Each number is 500 + 40 x the weight over its row's rms, rounded and kept within 0 to 999. Layers, rows and columns count from 0. Numbers have three digits each. The size before them is the row's rms in percent of the matrix's.

# layer 3 MLP down, 384x1536, rms 0.247, rows 145-289, columns 1152-1247
102:468527636527530446528505536524489485536583487501400463482492517530530528512510498466495481524526424519506471438519512545515516483523496568501563461549506524490442503513447479539520501575526458426468496474463509506407513516588518522493529532500470541460454503453497532495432475510521448551
101:501497476525448495505586583468518540489512466511491520476504470479509502503538494473457464547416552525484502486477525493514425411534421463503498489525448499507519557532549573565577541506515529599503498494531533522500471557497471523502494492475489482442460556555507523556480475557468476452
096:596577519477459598521547487439491513521505437499508564523456455567462450535554466478525502502529472426504481510486457471459462523443481462503433499517580475541484533487462490494542537485491510520472441584513459427554516510536462443470467481543511514522556454525478547500454539534417510548
099:466483532496521515456531529468499436551608505508495482436538464572552478478536477540458391467462526538503504545540520525456486475488550462439519547367467503530469442611538523479501516508445477506523516458565504607555537493559513481488522479492524456493478541486517548504448407516510440505
099:496473399506495503466526536458561452471454502560450555571512491479499414544463489480451486483509474535459520395478550470542522491486457505515495448557495439535525429556445574505506514435455524431433490438517557464559555492483482525521512534435478539528488549488491489467459560540478502447
103:477494469487506523517453488461472513483557385485493498457486479481496535452526492537506531493470511496413502507494518488465516439528502485554493532486528540558505515463509549540527472517518541561437441474607442446520481562512405489496501474544505517394438459461478485399511510466537478519
098:520460523499551468478513540428421512538547497521519496487504509484459426525485485520490437476461462502432568558581504485538450472492493475471527439529460498481489495470519496590504469485454495473435457504466501570558598464556472485522480470549577537513455443457469416576513541551529533457
101:490534553464548475432495405390498499534530513588472541513501499507532459513491498498468451512478515450516535520516503487529370496487510489472550448497484548516477477497464475488457508525501444545570547515556550563514434517507523558501500521515544471472502564532538537525455482480519463509
106:466499424541550588453483445440458471523337453550496497431537527502428490517519505463471448527480530486550488495510496400474499431457515412514495520526485485470476580517501534496505506479469506530454515503519470474494495557543382536496474525570436456476570507484403420430474459483486550453
099:503458452469375437448493588486525541504514511474498446490481526510515507602493511442502481507507546539553454547488481586420478553501551483477534495406496475557563565475524556490524428552533503514536433502485499548521435431474528499416544477568524479510502453481542431530501482505490472407
104:503506517439433404613451492485500517518612492468505549482441582463553445507438475481453516538530445474485467415514581505536521465532582506516454563476490504501574501531531494490482482420535459499482486473444432488422534499555467499441505519497530448474455507481464466497509453467468429469
100:447520476423484524512523489554491535574486581498474496494493567548426421459476523519464464445518450491536490476460442437535573486469463458618506486516485496459532571535442556515515459544450540489496466445492557486459481468466473436515566482517453442475505478525441465492546491522498462464
099:495485561416539461511507479479521542532451467480470514511545524485467510541489549448512570552529473441480525479478494514516535508436556540553501524495456477547510546523474545543533499506546486535469447524496478403502526440464536509518473531487477520491431488491483435510467456480519488456
099:554479427501454485457503545550488544502477540465492522427499508461502520468513491504460427493573535491493495506538579522520430521376465447565481484597503497505565509431517513531492418545496457507470490512509564462541541543486532485487472519483529468469483526535519487547455421486529510486
096:472463558512480566502502468471528495546478561534481500518485419436499491556576497525512500503519454521494505495474461546482476501494508451551449501545537425599500510513476504417472486511452495552442498459491486594576498515476475424501458492526475504429429523613460519454513499473452508477
098:503555455470508526476477523478462532469519629498544406511502486488524526475455549488514552516459531486558525420515579483482498437508540509502473526461533499480464447531569484489486549460489415453525500485505543443542464527485500482489544431453529530485488493506565504497527468484466503476
097:524467494477541495585489451548501548468557513464441504435513471511451476435530442497519531484503530517519522379513514496446512483521492462507476491512486532506436556552540423514501513483596439546467496505469507529517518470486495508502537468461451498453488517529470492434533508495477455484
099:437533480518470459597473511496542553522480400512468474500517515483512562505469446496455525459477460468491471592476414527458542554473564556457471458406463525488525427515584482494502505524466443479515522509481487529473518486556491480550444514520526491563534552466571529449525506503468498456
099:522484507554485505467445543474462426411544522568527514635546511504520468520517480529487554546491531511438493524592499479542545514411504533545491474437570562461512532375491545506486506543471506543488522468495514528495494514493425551485520495460527486552489521511509484515461470561476500516
098:509529496549493500520479502468514488456586533500451527531545467524460522501482420500477469507432519562486461463493538527406470514484480522397496535540434514583528566511440533531492529520492542455556456457522460482517440482520499513477510498470544527517615447513470511542537512563449460415
099:487431536580553556499474519543497463452471522489562543437479502509450471414511456431528514516542506502527512539433414506501505548483508377509579493445399501528508462479508539466464411455539483462491494510502487480512415521469550386497548519523599513521498472524569519523567524530554498456
098:467382507461517529460446464539509471490500479448574472495542494529541431431476442456569444580449486526531493507477530462502485516468493524562424499483471489518388464475486464439470490402503497540501439496504549529557471531454524489471519506519478517429535496491575509463548529469536516506
098:441501536488526500483457535493518470518604445498489511489561465457463500552495495522512499573513498551529463507487445420528446612494445417564500515478474500425495466500432504519546502477496552544490459465477558494634511432444521491452526498491466561457497563494480486524518575542458473506
100:505593512410479518493492447538497523516452501482470536547497496461483486493574493535510563535537490443521493455526471487551540448449566462483444541546520533532490493505520511494543525494511440524502496515511488542466531516558519519539445497489475447495531534538444493531493502535516462454
105:441486480518456484472564577520547520498514401509501524456466505541490444429504470466446481536438499563592533495484501486473509550456544507504500479516567513468543527497439543528523500478481528531479513561479459526489505530598472492525469518428461557453536500516509499588512478458577480502
101:462481501465504486622467480524517517507530436553493520454480501473567517558471502508462512508517516437471487481493411527488538507454469496478480536525554539540430442456527509489516507482512513564549524500591429511488462478533437535518505496485485510542540508494518486488590463494527513494
100:513523531541555515541549488527497475489555533504490527524490467535457503485528543489431481487512508461461515451458502497547510500526568485470545481512560467520513565503517532545533523608470449530506496403478496492561455499524531474482531611516491481497433522455487549459518494471451493468
098:470573490540464539514491508533501510527494474549498500474545476505511505562508531483478402499447451543475498481477491452502451582533537499492473537466437538512532503463503500419512456528477518494468442545408437529499530466445451527458553572515493482461479533498546507480396551545491460460
099:497496524456582558521478492523463535483460497508460477446522458491505396429524482553453479494470548488470472516568470548523533543484500421495512505397443571570520615464503498447504578448484511531547454505528485501462421468537470448448533521519518493445494510515468533472497542540522536494
106:408444440596457561537544492531535528575444542498528468457568489470466474438587565467487492437488486530544463569490538509431490514469442510527425550494485432530535480412433500491489554493461461483444553508616471475591537535434487515483491509482519459526540464537525478434482505448520441474
097:475551529506452538475478492459520488470513518521509502548453564487544473489482543460480485516479401531501577485497469516546502516493448478518528575469512509485477481592555492501494468456557498480540577468483587521550496474517548461491553485561560575581502449459517541515590543495490497470
098:477474514493553601468526468495482462511537483544488537535494495513582463559593470488475480489473514557473442523442565513542536443458493468487481533524466462446519501475518545478489514479522556597508475514560475521560462550478479484488475549484518479545551630494510525507478392502463511515
097:567476463434505592496453465468511507522537513455532488478479454542473516503557489537472584564530480484505481473482542480572486468514489472540499465516428542505518479462528479517483435498512492513458449417471501467519529471545493518554464503529548454521482522520512445498475501497495520540
101:567502511488478471462499515463556487511499536545544453480449501500532492617503506533544475498519471532486482456535475558442497485529450485504491558549476492616508499508534600455487502525532502499545468564475529480512419570504536476515508505600536476495500507492535504431540519602484545509
097:466472458478546456493461565528490497522433558530547494524494556503504506512504486563470458475535509468458449420531585517567506539558501534461546445478554398453542463492471469532536569493539482491499470524495478495502493576475469519489578461548575482501508513457500496510471520482524543469
098:470483434417466472510384513477486497516564528497501540539514433429496495526459522459396489564490485518465575486494498550481446484530486480444416511506483481467540434546539574425458425574498532498520613463510492482460431493413471474497545555474531475474532466452505521507514535530497550487
100:455440574555487495556495497477455486545518428509501561483504461479549551540501471426499454530519452459567481551524443487515570458493512461475530431489570460542454468499471497509540532524435525484515514528535476492464497537498425516479541480500511579474603474443519428487453463508489438428
097:554626438469572498507466441580491500516573528505485514456480458464430413423535536453470475561528439462483480546489438411530485536475431496496525554558540533536538429504425479519520568499530432474510473467507469479471435471436487505444461490553504598476465529564516556529549553548603430490
099:520486533499491523544516418494464466477544450504444548463437442461499515520503536514418434515546556473485469553565488503515471537545392516468446461496512479588467537523513452471443546449469486509463501514459444507447493506509548480504531417601515514512530484406468455444503493533425461481
102:460539486511492461510497527489483595519459522486513527504521452533460556533539437525511513491469508524440439496443511529480440488497520523463585496402484533494456497536419478507532534534485451507539506450466552568501442508515527463433496484494555543470474545462498506504540570482507479438
102:492569473484451412484535546550448527482527486500527473468582471527508489494509520554469523508464527447381421502494519529465503552483419534458531488499492504491461337531514568531495519456513496505515477538454476626498538503532607527549499519459454461471459488519493499515545505534487523530
098:436502513514462472517425425528533528398538532486506487502475462505493537483442544459490470512538548509489504547442497492450553514488525534450519410525489453458521432563543450543547508517444512422477457521494532532434486477472470528527566454442454493485489549509454533486536474521462476545
095:473520442507485548461481553458473460536494404486515479429480474487539476473454512518495446464547509435474553469502481553519538438491528445516553546445525562460423515476448416449530493498491501518485495497574529503530515477504523477501429474470486540546471520466531575461542537447550485431
098:506514479499553435423483519512510546510483473488529558491475508398567521492591482483497518496456395544425514506505573528472439497483459506480473440509567458587522495494487487515524480521539482548508545491504493495509457506507459444420556496514513477503648603421431528558486483365563547508
098:465425580569534487474482478523480445506565421478423476484504546516497489505478493573567505448531546487536550442524518533490474465522441528523480516518452424508421509538535486474545582429532457482528532509444560477475522460448483556488541500527550452536494454481435503527504476453520487509
097:523413461511578434466471498508530547473523506475566507494449486509543501470465475509483510481516526536456453537458571508428513491511412569449535495453532401540519480523549488472506519489545510555492515553552599551497477543414494479497484524562451457494498462493368502513429435457505542580
102:519500505487389497542520542451479571483531508472474514552547482445528490485556513469483529487491568494517511501508502546557502516514473506481426588528419496509578501552505519494481532483493471545495449464471482409475518534478559481492567501521502443573464528571535514568405499501565452523
098:562541481519475549496504550592497489452433513478492521453492402539463488509532554474523561447390495480459444521563535536460516518463467456478434508485495581502424558599495526485466491499459476582538537501556466555540507608525448461524502510475441505509487499483560498533458490562514479494
102:499456492500438513529471477464500481578456506522534499571516541531507476464453489465510502494494475552510460480523520583522516516530578465525502550551436486493555475501468450445537539476469514455516497526525443473487511555556523475510465517487523500522446540477487515529456470525483517480
098:499492485483497489453505563528522532496518494468473533559537475547513536463638474470486523505482541508441474553451448513553520451504419440471512644436451460496500468474527557497502563471488488438538507507524501607579470515459468487585600499539414578513418531519542516486509463398461422490
101:498535524504447434500493527553538470529572493494462512479485533522486470471507501509493529545503523521507500534450525477480536557493480476494487521565497542502503491546470537489430469519536531457470579447460550470520443485452505590535496495510532506471541445494530511532504501502458521517
098:472495481529550502540545514488456468499467485558484435470493519449511510522554565533427470427536430455559502414458557512482515523482533523522526479526510507534501542486503491504467459560514450500545517434549534515497487477468507497458588469525529543489488453478509532503504548542486495508
100:503533501491567561457475480514494551465576509492566558521534621510534536533497496524497497552432448500444530527472494539522494549464466491451491537488537431433455517504449537431523547479436457533520547465541482484521459542394488432488556544478453535503468455519598549543545494477469515506
102:550485546444462476480486491479457458529463494547477406511528515507552558493491488536482530495452522434512514490509511473514499522560443501518534444456432522533398590458481479430563468465527519394524553450480445538513542467480493459475512481472491457528524495515549598530449571503521509472
101:483447509473538557473528481470519501535447424462468521534502516499528524508510482552458520507472467501491488468532577443503514510496454505469481496521516460479468477517514520456488561456523481501501451461473522496500563535507574481522503432465581425538509439465500420528491512543395513407
101:460436519470562445437442520535519518445506587507525571478469437527485529583486468532452494498462556424494564509551486508571461515468529474480498524439546411570603468566470477484553505442583444509476533491527428479419520540452462551505433516444439528468544527483486510566498541543546462537
101:507560526553484394512479520522504473610522543478497435469518517486474501489446505449483492425510508472448483437505477528475574395552500474501516489506531497490480505493454422474567517555437616510516475527500441477452484532475499505554478541508498548517562470515552540528464516582550527467
099:567473521577518610481493493520449481494473513471538516565592520451536525516514490498435547493526537556592513478488443562454478477565561442512500557455505567536528537500540543496496518486504499517508494498471567495592471541493568493571506517529525500532493508581536456502506457534452532574
106:530535477468490517543484468559507527491526463499497570528432542556513538443431554514462527537562484543448500480492523561529532539502467452493514514478405498485464524567496440509457481421507539508504479531451558428488490513443496531575481514494533433524446461560467515514500436497490506503
101:534529483542505467563541441472482515459389577524532539462480487508502519512441515457466438473499466449563522508471535450509492467466496503468577476506517560542492504525445489476480490531473516528517508481499487457584550557498475591488484488592499414526461455431490426504467424499487517500
101:495490474503505464415495495454475519537485466539533510485514425442531490458558423565408514574533511486512448474503551538534526478499491487497532552516544501484444444520517546521454533557507476550605465558434448488499448602563506489499506509503464489477482570531501502494512503543500469452
096:496540490538538497416475449492556538530504555529578492489509546495463454517522500487461488474454546515517446502513513501483502537484467543577482544506446555471430531521483472546453475551548434475484478511492489411462514476573517506462533512462506513453478505513476569509540578478549529497
099:496485431442471534515533455528617527506461559472487546515529500423449530474598472512518521470439487423487471521491506481584553448587513526467477523504486457530518479535456415451468596518500537472462384488479473554481530485513496499498503488495493471434499440464470450544480413431478526567
097:470550429484440509509456517410481519463450518475425553498482454483540540517570534487546499496564515521475507459536506580440508540492474485441492547530568486507514481462460491541500485552549528566537530545541527600565459486517553507516529495517476491479456535538527511467488522555467554504
103:468478476458499494604546480549481501537479518518514490478533573509507449468541507468579546525539451509504410531530457427489537483438484499525501576459465461512457502494492512557493518456497497518537479415492404497505489437528476485537410500538473558450502539482518492501537507418446515484
106:472492509410482455475524484491450533506540474505484531513545468530484483537477520495487439505564560483510456493502533528510520489478499577481505422503507504519500483499468578493513631466454537442473558451595529525507478485537496553501489503539602510474573477515426515580468569470535470481
101:500401544493481447597530512500581523510468493417477493537442444496595502496551484568479464449525438489546512544532453543488485528598479517480523451541495459476522487548540537461453483476469516503483518575520489528480467552524471503466510541505481470486506544464473503528529480407467481440
099:463535449526467603542513399495454529514488414546537546497490513486493479424594553476542489525482482479464468472437532489525516503474546459471493568505512527442503573480492444512482505456516490466489504536549468525513538502484460528521497470502498442534476538486604487483533530441529400495
107:472442425487535459560438505438514509476559475470525500464473528494458467519454465458486444445486495482569534427563552552421468470524496550426537484525542531505553408582445433518510482491479471493476505488505447493586491466542503528464536453462513437421470405483427500528530506531530455490
099:466453578574403449541442386440582521548596485528457529477481499493552567611466548477523517544452530502494525521434562513614495464573489582495542531467447496470536527541504423472478463566534507553430493568453459424482448486478540494491492509465494510480530497503452532448550536463417493463
102:465525515499522509447495572449540485479506533542494474537540465534500551573448548482504435460479492462501462534488476510561557572504556527523546477506473491542491599480538516547520477496509461425443591471588491480485484434453463483553473477497505441530516520514544549544516476514508495528
102:532551532556497489488520531538498563519490463564428451481530534477516369453520543491460494507453502419477506468529452465506471490508491400469477548535490518537487493535500501490471500503526506470495434483536492428510495512477533489547463564508521529542497530459520538455513542489507461477
096:560528474485517528488471519487414492515507481455473456463506443496499548441487509463439448489456548473524478468536513501423531532551468490512513475455476521481459363438547553495472496574479452482487523504489532474470571458552543478457614549478498481486543450512509530458476501561516498531
096:503512449520484479509426461471522457510498486446514566491500417506489473477453481518504527456503489479533468518509516518498454461450561523503516547440467516484490475555552547540393503535532547538406505499520589458432441451464474504505531468463560580487437436465498607458472509479539508466
104:498472510456514438558483509489502491506476507457504478439462487501545490512443483473417489598479476530456478458473602522474422437442476412509507554502413536498448499463530442544560439514457510470535493533535545563570485498512505465446492506547560537500496498456517477380529426525506500479
102:473506533460573453499605527479455500459537458540494477503497521492450551537513514445465446545485392450495517585495508575554542531541423490494522501520508505496469553519544497456464505538504442509549466545569522463542526513460546510486540510466458499484393504524535450505498500522468429492
101:498495512529506470493524597459501487546488525528558572471454464503484531527556442441451503465547453513491493504485463517472499524479492524474505508478545504549494454504538539397502524447436555506514446520511495457522524472467484524511447523503514486489529472498538565505415554477470527554
099:449506501502505532538562484533467473601501503534516538511470514551537416453476498447528575499479432495458513535464556545517577576477489499503543507504476516462463472530461448463534523456488517452417603508535440462486516409454474528516456556508475544453477537530514432482440470481437511503
102:553472510506477524483548559537421464518525499506440516516473493555502400410439567496482469507462484532498479471546561471473472451550507474485495390483512477494546563506495476523481489498536502513522518406554536568537470520611558535555561510511523567622534512596543513511496518457500517474
097:491550462488483522490455586574512443528484549466449537495579531556557504479544496545529557500510507482476472444506517493471525496504544537499524509527471483514563460476497433420510506508489507497579513508428509585511432508457497486477568540515479493489489480544535507465455417536581476450
101:397451477533500539470492488517517477475476563458483532465459496510517518558403519504508510573472519516518516445496449498504491430485568571517550479479527448499495497549497568511470444521465497449511550451513494472500486530556524514525485554502511528547516496543494498526516488541498460482
098:493492497529486444510443485566481453539479509491566547506482451517414491501543455522487508383560498508433544497473459536503482552506496554490483499519521519507462460556562480512542479527478494502482492532474478486495462555539459456570472500487476552568486487539454550497532453524497443484
100:456497571569481526477531495461432520524499484539521459529518534523442508554462470514479539466495433470499556473483418448513498405552477507552581508469503470492550495445526551482502523478588435435444522545478457475455530523552468458483476503470507513504438541500456495578550560500440481436
100:468449424510400500517533526466485490441461530531456539465488540479522409566430475475482524548431507473459550391543489558464404512509492490452541526477533505474511470539442509552512490600503512402427534496544471474501475498454527471478464478451483493536527475527556487535497467469536592467
102:536463521513410526477487452549514521525576470443477531450515515532539473470492482522592539510532489505466516410469506500485490529563453492572473468484521415463472455495555482505547493496523499524507499488480522524506573550461514563456518543456585498497559527495481489482526519531497509490
104:433502501529552498548567448488532508439457516522532495494465505484480520486570536464579487488524552586435532563491526540508503493415506511471484455498566493485430435526442498492480453514512474524518469516436506513503458458494507503475501481499476521546422457507426482516494427523484546418
106:492494516538485522478487560513466444529461637515407504493438544572512474459467471472529475493493463451542557467530501528480568479463556451519461453460541515513498573500473490491461518522490478458444504504497538563550489473518530530481491576551484449457601530525465510577453429505516488542
105:554397577489537541530494531507545467484549548472510459439541507540485431468497547439465502527507482429528567559532567504546485518527525475485456538486421464430483505472515423508489412472509503458465505544483472490488527540472516556494473509588489564498488572497493543470422533513482459509
097:511454485517483516429477528527553457509530549498515516513452528510506498498388458439462525512497536499455482512621452488431532501517491508567486562475521506455510514528522481493460444482485545519571551470506476423470508523498490562471485497469418498532498495502488475513515618574488421489
098:571470537539569497524472523490480448515439520565614463447579518455509536492454505449485512453419509535507481420525485543507488475487552408504370484577495495611534512508571553529564486451516506456489526489488502513468488495423486548411411464526510398362494451551545514505523520499492518486
100:509438491416458551512563579442566444479490510460500550497570538549465548493520497481535523455493477509380500476429506434532473560542463551488516455518550529491471489426485476514426494505452574465468510515528520514557491516531493517462517502511462585527486503544529514478476492484480455540
098:519488495510604513578523470521508470461406450523457518496508456469446526540454427449494468451512493542521496537436479534535480512543503465548463503536634473426519439459508557499528425552565486471505447521467506473573510591497456524565489460474428562513459437439484526568532469535514528507
099:514635449475521526445574432454505454436469581500480416424442494546575479540495489515476488482489454504548551534457476489546560469491499456487506453415418515518470529436569469466485486552472489528499521496492519475476512483526427491467549508525513440552533496480529522490531490449501455530
099:529510505492491516513464449546480548455505528524511483561482443457482470481487526497431524497507561500469523514549578558477474439533531560455501461517476510465539535531515498564530514575497476573476534439456505575530490438533493515526536461526539541507548533490495436433528495548433426491
097:545511465515482506511538523473467461469474567545482538407494475519479489511548532447492413431507519455503515479589484477488476470479552481430531501521495479510525616493554507497503446587514498579450455568488512480494483504551503568485431523475495448518475566498466541459475558385517512455
101:447504458490514504455529473484499486547444577537557501490462583525455507407473449527501559425484499394491479573450518489499561481463440520541493450509455484481506527494502551543517501502546494501521454566520546504513493501472548544472440438540475480434500504493510515413509607481526455537
102:500586468494407508496444540483571517492504485482470522477516504492500566515544464530527470494583444544443507473538456549479510536458471514514484526400449510489507553516616541464557515489439438504488487527545542521504497419533476579449551476518509539523504474472489514486491546477496478438
100:505505482503557571488466560517451551542475485570543459491515514461528492542435536510487468533547407506495522426535491442551469453492530428517487447502455503477570493480456536523439507517534619460483532531552438508455539546554431507516450503521530511477507570470554559422452454452503492441
097:469464521511445505508516453533449597519459431528489486519542540510470455481479474488456478531560544504521497579480486523479508489473549499400404444516531505493524407510516402485486495492496506483515461506514516445536430466520436463567447520594515480536481477499476502442590526538481481487
103:617409520506554536428457505491510452448437471534476535574478460450475509484478551530489490449412474523493530466455482500568518477540498561592508467522541474405545346488550489480500565473533524376488476529316464497474449441371506415506480470492549459504534531488446459569465516552501474436
103:503442481580492559487495498535514424500456562461464491578470489471465531506542512489548567484552511546611478509489518438531558529516494575599574527537500520464491513513465506545486470523509565542465455516551500524543470520538580388542520514488515449483585507484432497501481556522513471498
100:462410538544511510473500459495550470527481503487440520471595540468433450494523418504496488515468474489525630499484552383519523539544455460586513530504439464477462543519482518521452483472494463520496501445490580468433497547521520545461496520479510438518496490558519455534504502578497437548
099:514542460571488525427568437456453460451454417534506538520503439492493441501494534506531535481535494392520460496550526395483515528494533475515531534485471483433490515532482464459492520504489535569456482440553501488520503538439473529477584601511502522555564468499552544526496525507509465471
098:497522445421615456435519498491490477540515518469494531416542443522566464610520489564500522467501473475509510473575504516488517480502469458553523487547472491525536496510528579524522392416527464448519504446513503534505459569445500503529479483512474528631587530497512480467543498499460527477
098:509475504453474555510527431522489433485462455497561425502446626501550549456538535542510512505422539512455512406476599483396459578529559463537526442505528539478440514550524481482496507526514558480537459423524590513472544554507468524541524543555518546452497549512517501444518507486542469514
105:500522414495492422466512420476453543557544479529482531469542481448518560484519473468463493498496489495505493543488499439496548462520480547509550512505491516447563503477495444478504476500520478509563495500482489421457473500529477529404421552459539476531427550481491509506534524492484560430
097:568455488473468384493536425544487480510509528500509498526544453557528492546480517420410528411539547472549522449441547520541543555492488518449523547542523547468531440492507596514526548556430525441527514477480451511556463506537476448512428505421486464517468500545474482508553447463489491599
096:514573520511452459491534499470396540470470559486430413496505520466497555438502485491501493466527467513464457511458537502484514474511562527489528516490528476441507464488465437462531524518562444505505404472569523506518529475418457535475455505562462455456496463459509547464510431487421482479
101:479517531527554451572523495483460503557463481528532526490465503446449559547540503512479392497554450492491533512425531573484532448500473497485524487464421452518480531517567531530471450487539535415503497499487459510527552465489553492548494467513511601419475474396559439436497539493484427443
102:529444529488490477550528537492537558560539536507510541517495460577516517567512529512539527489595568578503490411474519564431441429518481470444534443505518534523523483458439536476476510482517531535502505535510458549453498452526554502435424515558506525478586513445466535527475546484468491499
100:512424474483506489477563590510518506483519477484529490449500510486529505491486514536518524425508498541515457442502489480460528495515549534492432554497551457469536552503498615499583486502457504554455468590388591527487480493456505536424538532529505508511504496480486490520463472486510580572
098:526492458447464517508393545510535554540536465437480403478515522556488525517425505480556466583496513504462552503517561500471459489461518393478498551496531507463482475555456540479514526511537575485546493508466538484486477495524537516511492511530531499516521458498545535558501501494544449527
105:535465545485535552453385540524422500468484500521512466509464479455481509488492465527456530487527494537568550601489567484533564577469543534420505421536562520504476443503475549465516516403526485436429556562399514494470546452511509563513534520532480548534503551465586483542544571500526470539
099:529468458484518535462503456510467500559489486542522451540489447464525528528426495456470461522523494498512536475545507459513542488470556520472460463453478470592466452510523449493509521551492530431531469536474469498354426463482468485510512539449551520525458524503513495359499493454485536473
098:461536679507527513514492518497566494447506513446483428468498450493522501477543534482379531514488469510537467458480451545558517505453562518517587506522542499485452504470522548481477434501472427483497545566440495503442494405515578534567614532536417534426496502482488481507415472463517581497
101:457476518527572541553534561574555503466520462408488545474478428542528525501589545475428464551461501515541430457549503454571544496522490524502534526549485566501432522572564493521479503505477477544488499532566507546478536432548506519560440512572521539363520456509568460511478533489486486503
099:529485499537526498494465533478575470540540514484437468496486524580488549439503479530498458570507454499470495448524512550487459551529531542486527438510574493481561418494512494579468512527503487537538530453489540523454523584541548531451531551514526451509520509479530507487488517540486486480
135:494480569452512438484432519465567481568472500474513444494532519553492509523488458457517489453504526473559543527507443453459518530484491485507478454523473546503471492514505418468525501447500489509488538490466514495464480482550495502494527505503479543522479519573488561570510388496472452531
103:528493502545427452497551478501511482545507552455536481559487538486478537468503429523516485452422421536484419552495494532429561520499520533481568503509517469491548523404506553407498501550484540488501551507471562531505486479493495440494507400487564539513534506489498563517486393431450460443
099:472504495509560530481509506487453536494479500462503522383400527456572479497559484415437508425444495499526491463465495567478494533500469492428464600563512524571491419491522477498585505504467521538511504507503530472475462501485485464460549534490547455388486536477543500552518464530461440480
100:545486489484482482492506487569446603508495469504555480547496575536541450504434537514547471531561483550451550471489547564450515471464504546481493464504463570455482535456493529494460458466471464529455416496549393441510508567526506544520455491482516554484437548486460459516578546405485538519
097:523450498522503525494502459460505497469510452532539444453506438453531514475493538509468571470507475525538540451478553429510491515482423418542469533513539479542467512498475521477534488514491504433557463503515501452518489424508562543530431502470510465495476468425502474383551437553504451506
096:505455499500474473475597554454543464537556492551435525514452503477557528435469481478510538431541514462454514444540473523462569471497548556555496487544460464480499507461458561522412524405482474527531558448520546518499493543535442501519454509577519526582503532499515534452576470488482486514
100:487527491525583520448443506564569516495529461512511515583529520472508524484513516582561451564475458515532507538487517553453446487537507466519422523458529499494530552509496430527523475473464526506512439525460573498479512516408570517502469447453464553452487539443489521405530555505482500454
102:579433472473533473548465531498513470515495534509446603527518468430467414543492509540528472535541547448503510506469548498535511546507465458481507502511504526487449457557482485507475523498487502463462476415466432561493583532489529505523475497543541593485558611521426529462507483584483504515
102:501477550459571501444534460526496449514476533497584484515507493548457479458540499462439512493522510565498590466484529529526524495494490490523524492455537488517515499463498491478459504552409466518544498476514534495504505536494514480496442461541488503550517499512500462536570549462479495544
102:512516480535505485509532546449502487452551439560436479456601472486514538504459513479410496484485478470376558408466554541538493604428520498515371492489489522554567517484507481522493426524481518555512544549508493515542486477500506543565477488468459457443484528482489527440483484480468495547
096:470502483506542581484503535483605538531606490521486497461473497522457525459444478472520476580459558486538434505513586497488483515414449443516434451471472603423536565526462453576448489434560553532628547503522501475453526419534468558503561494498505495410491509495550472454466533508507427488
101:462461475515489496476573463523445615476542489511472442515554493455515481413536517465538444558520507513527564532478528527475545528479526539513482422460463508480529494533493419524511472461488513514515492526567489402497483487531523488556488478498472503462495539535426487598524501473533470445
103:514491471511585509425560603499528569537470466425516505526553546462423535563568534519512550500487520537478508560421487431564519495495459451507484483513526519487562486508506475548521557492457552461572542563499596609529452563479551524477604518560513559523500455529500452495517525494523466446
104:479453478486463491464512442521473533442496510500529497472484522469484546432407519488467521456465489516449503472520511527425422478523455504502518481492494524566514430523429548504463498572526539504516483561527481519477505490525484518480504456414504526511491513508549462479473589562462538444
097:470469393440479411499568454475494563593538532445530469505481518568496430514468520505524522516531455504552538536431438422562442550431571489620506431426545579486532524440475459482550528444479421525520472529531492501500470384480519572520457439597561520517465457508485515442564495512530575509
100:554541487486437506457492514558521446470466572502479510497567464571449542470534504548473530501470573457462482512541506503514512502421507568559534440501498487557515479511456544536528472490505499451524576519462500539546503499427498491499512495536478390448556468478525527538512482524430482470
099:515467543480527556465455536594544616481511514498488520524538528507444480519433547554525493516506548513508490499590515555506500488541520528488485515423507521564498448508517543522500568474468515533509481467504520495436435516552489498557548426495521530484429551461474475538476496531489546520
101:546491506493530496459540484449577477527484565540492481469487490468525488520511457548507574505550500542477555479517435520487515460550497504466511514488528522447501407538494565533505493445478585512571471467533456478456475560543555488494452462513517547481463479396476544531579518496529527500
102:500505524520519503539479430483412442517543527460492399498548507446514466469543520516451542466485474494425521485488481554564449454538518537485412547525529569446487486514548463544528489441477452636530565562547494537541473468520538486476517522513496484482502477567431513491529454533531532535
099:467472484566457495547545531511441498471506501505499492489490492549482410424491485498485398467473556500479499533530575589571541501624501513474499447555472510520532582523463535530503445571483550491511494423578446441414470509551594477532454497526504492555485518510511490593532519539472456501
102:533509492483531430429522453486474509521490533512524558479473514474509482469485500494519466474512451488449461512514569557516477510503517596504443576499502479516593472465505513490508554517396539551517521506531528507474503583508487446480443457596504440482430534471500485501513490547536545486
098:545549500413558489539472604472536472469490477512496487527433467511452541483499474462520530491403517470542495496461491465450527544540485511514521504549481493437500537514504520435487561431459522451519541501499499569472438501495566543577475524451509500537431447548541470462560515477598502488
100:444491549574517530429564504503571496493475521459498478558470521470409555519513530451498497498504466434468500565527532385473530445509508537470631516520521512501481494423478468499477453426522562458452525466455539543539495594501499612492475530478513486509543496385484467511512531563601470480
096:578527533564505506476418521458495492498470455532469471553429454494525501515530475465456521454529502454536453463390480496502483515553468471501508513488510540475519494444460490539415486546444461507520500454512505449512526465592560534471454503392500529545504423486526507441476583551498516531
100:535511455488506528531539448562519480450509414520487481451456579507485511497462500552420462458568464542424586480463491528546528532537486493505504425494557466483529460520475406473465572446560477489455450567452521496480475466476560500482481497459496487432470521505510516515488484480435525497
100:477495479515493490508405460554568450505473538467496527501553483484512525502555491476502451472560433477490507478462440483490484400471430475405458512472460460552484472416480486508495436527462501438484507508451476506504545488503452481526579464429512469483502549435523498478532559504485484491
096:509424506530534545499507457493545500471527478575511458568466419587515506521499551529544494515467480489576439438414487497448501518501563510541491506492487551581512450425507574450424448388518477486557581483434362522447544479501489492603530577509501505516487462567486505446493487509475476522
102:542485599509460551518492547489481482492494470572504460494473413511466462534542487562492488549466504463539411582624539444534516508460508452499541538473579535470525508497450473537538539511417486480468545496518523519500518452544540502488484535466502484503551539496429540563440518502445567602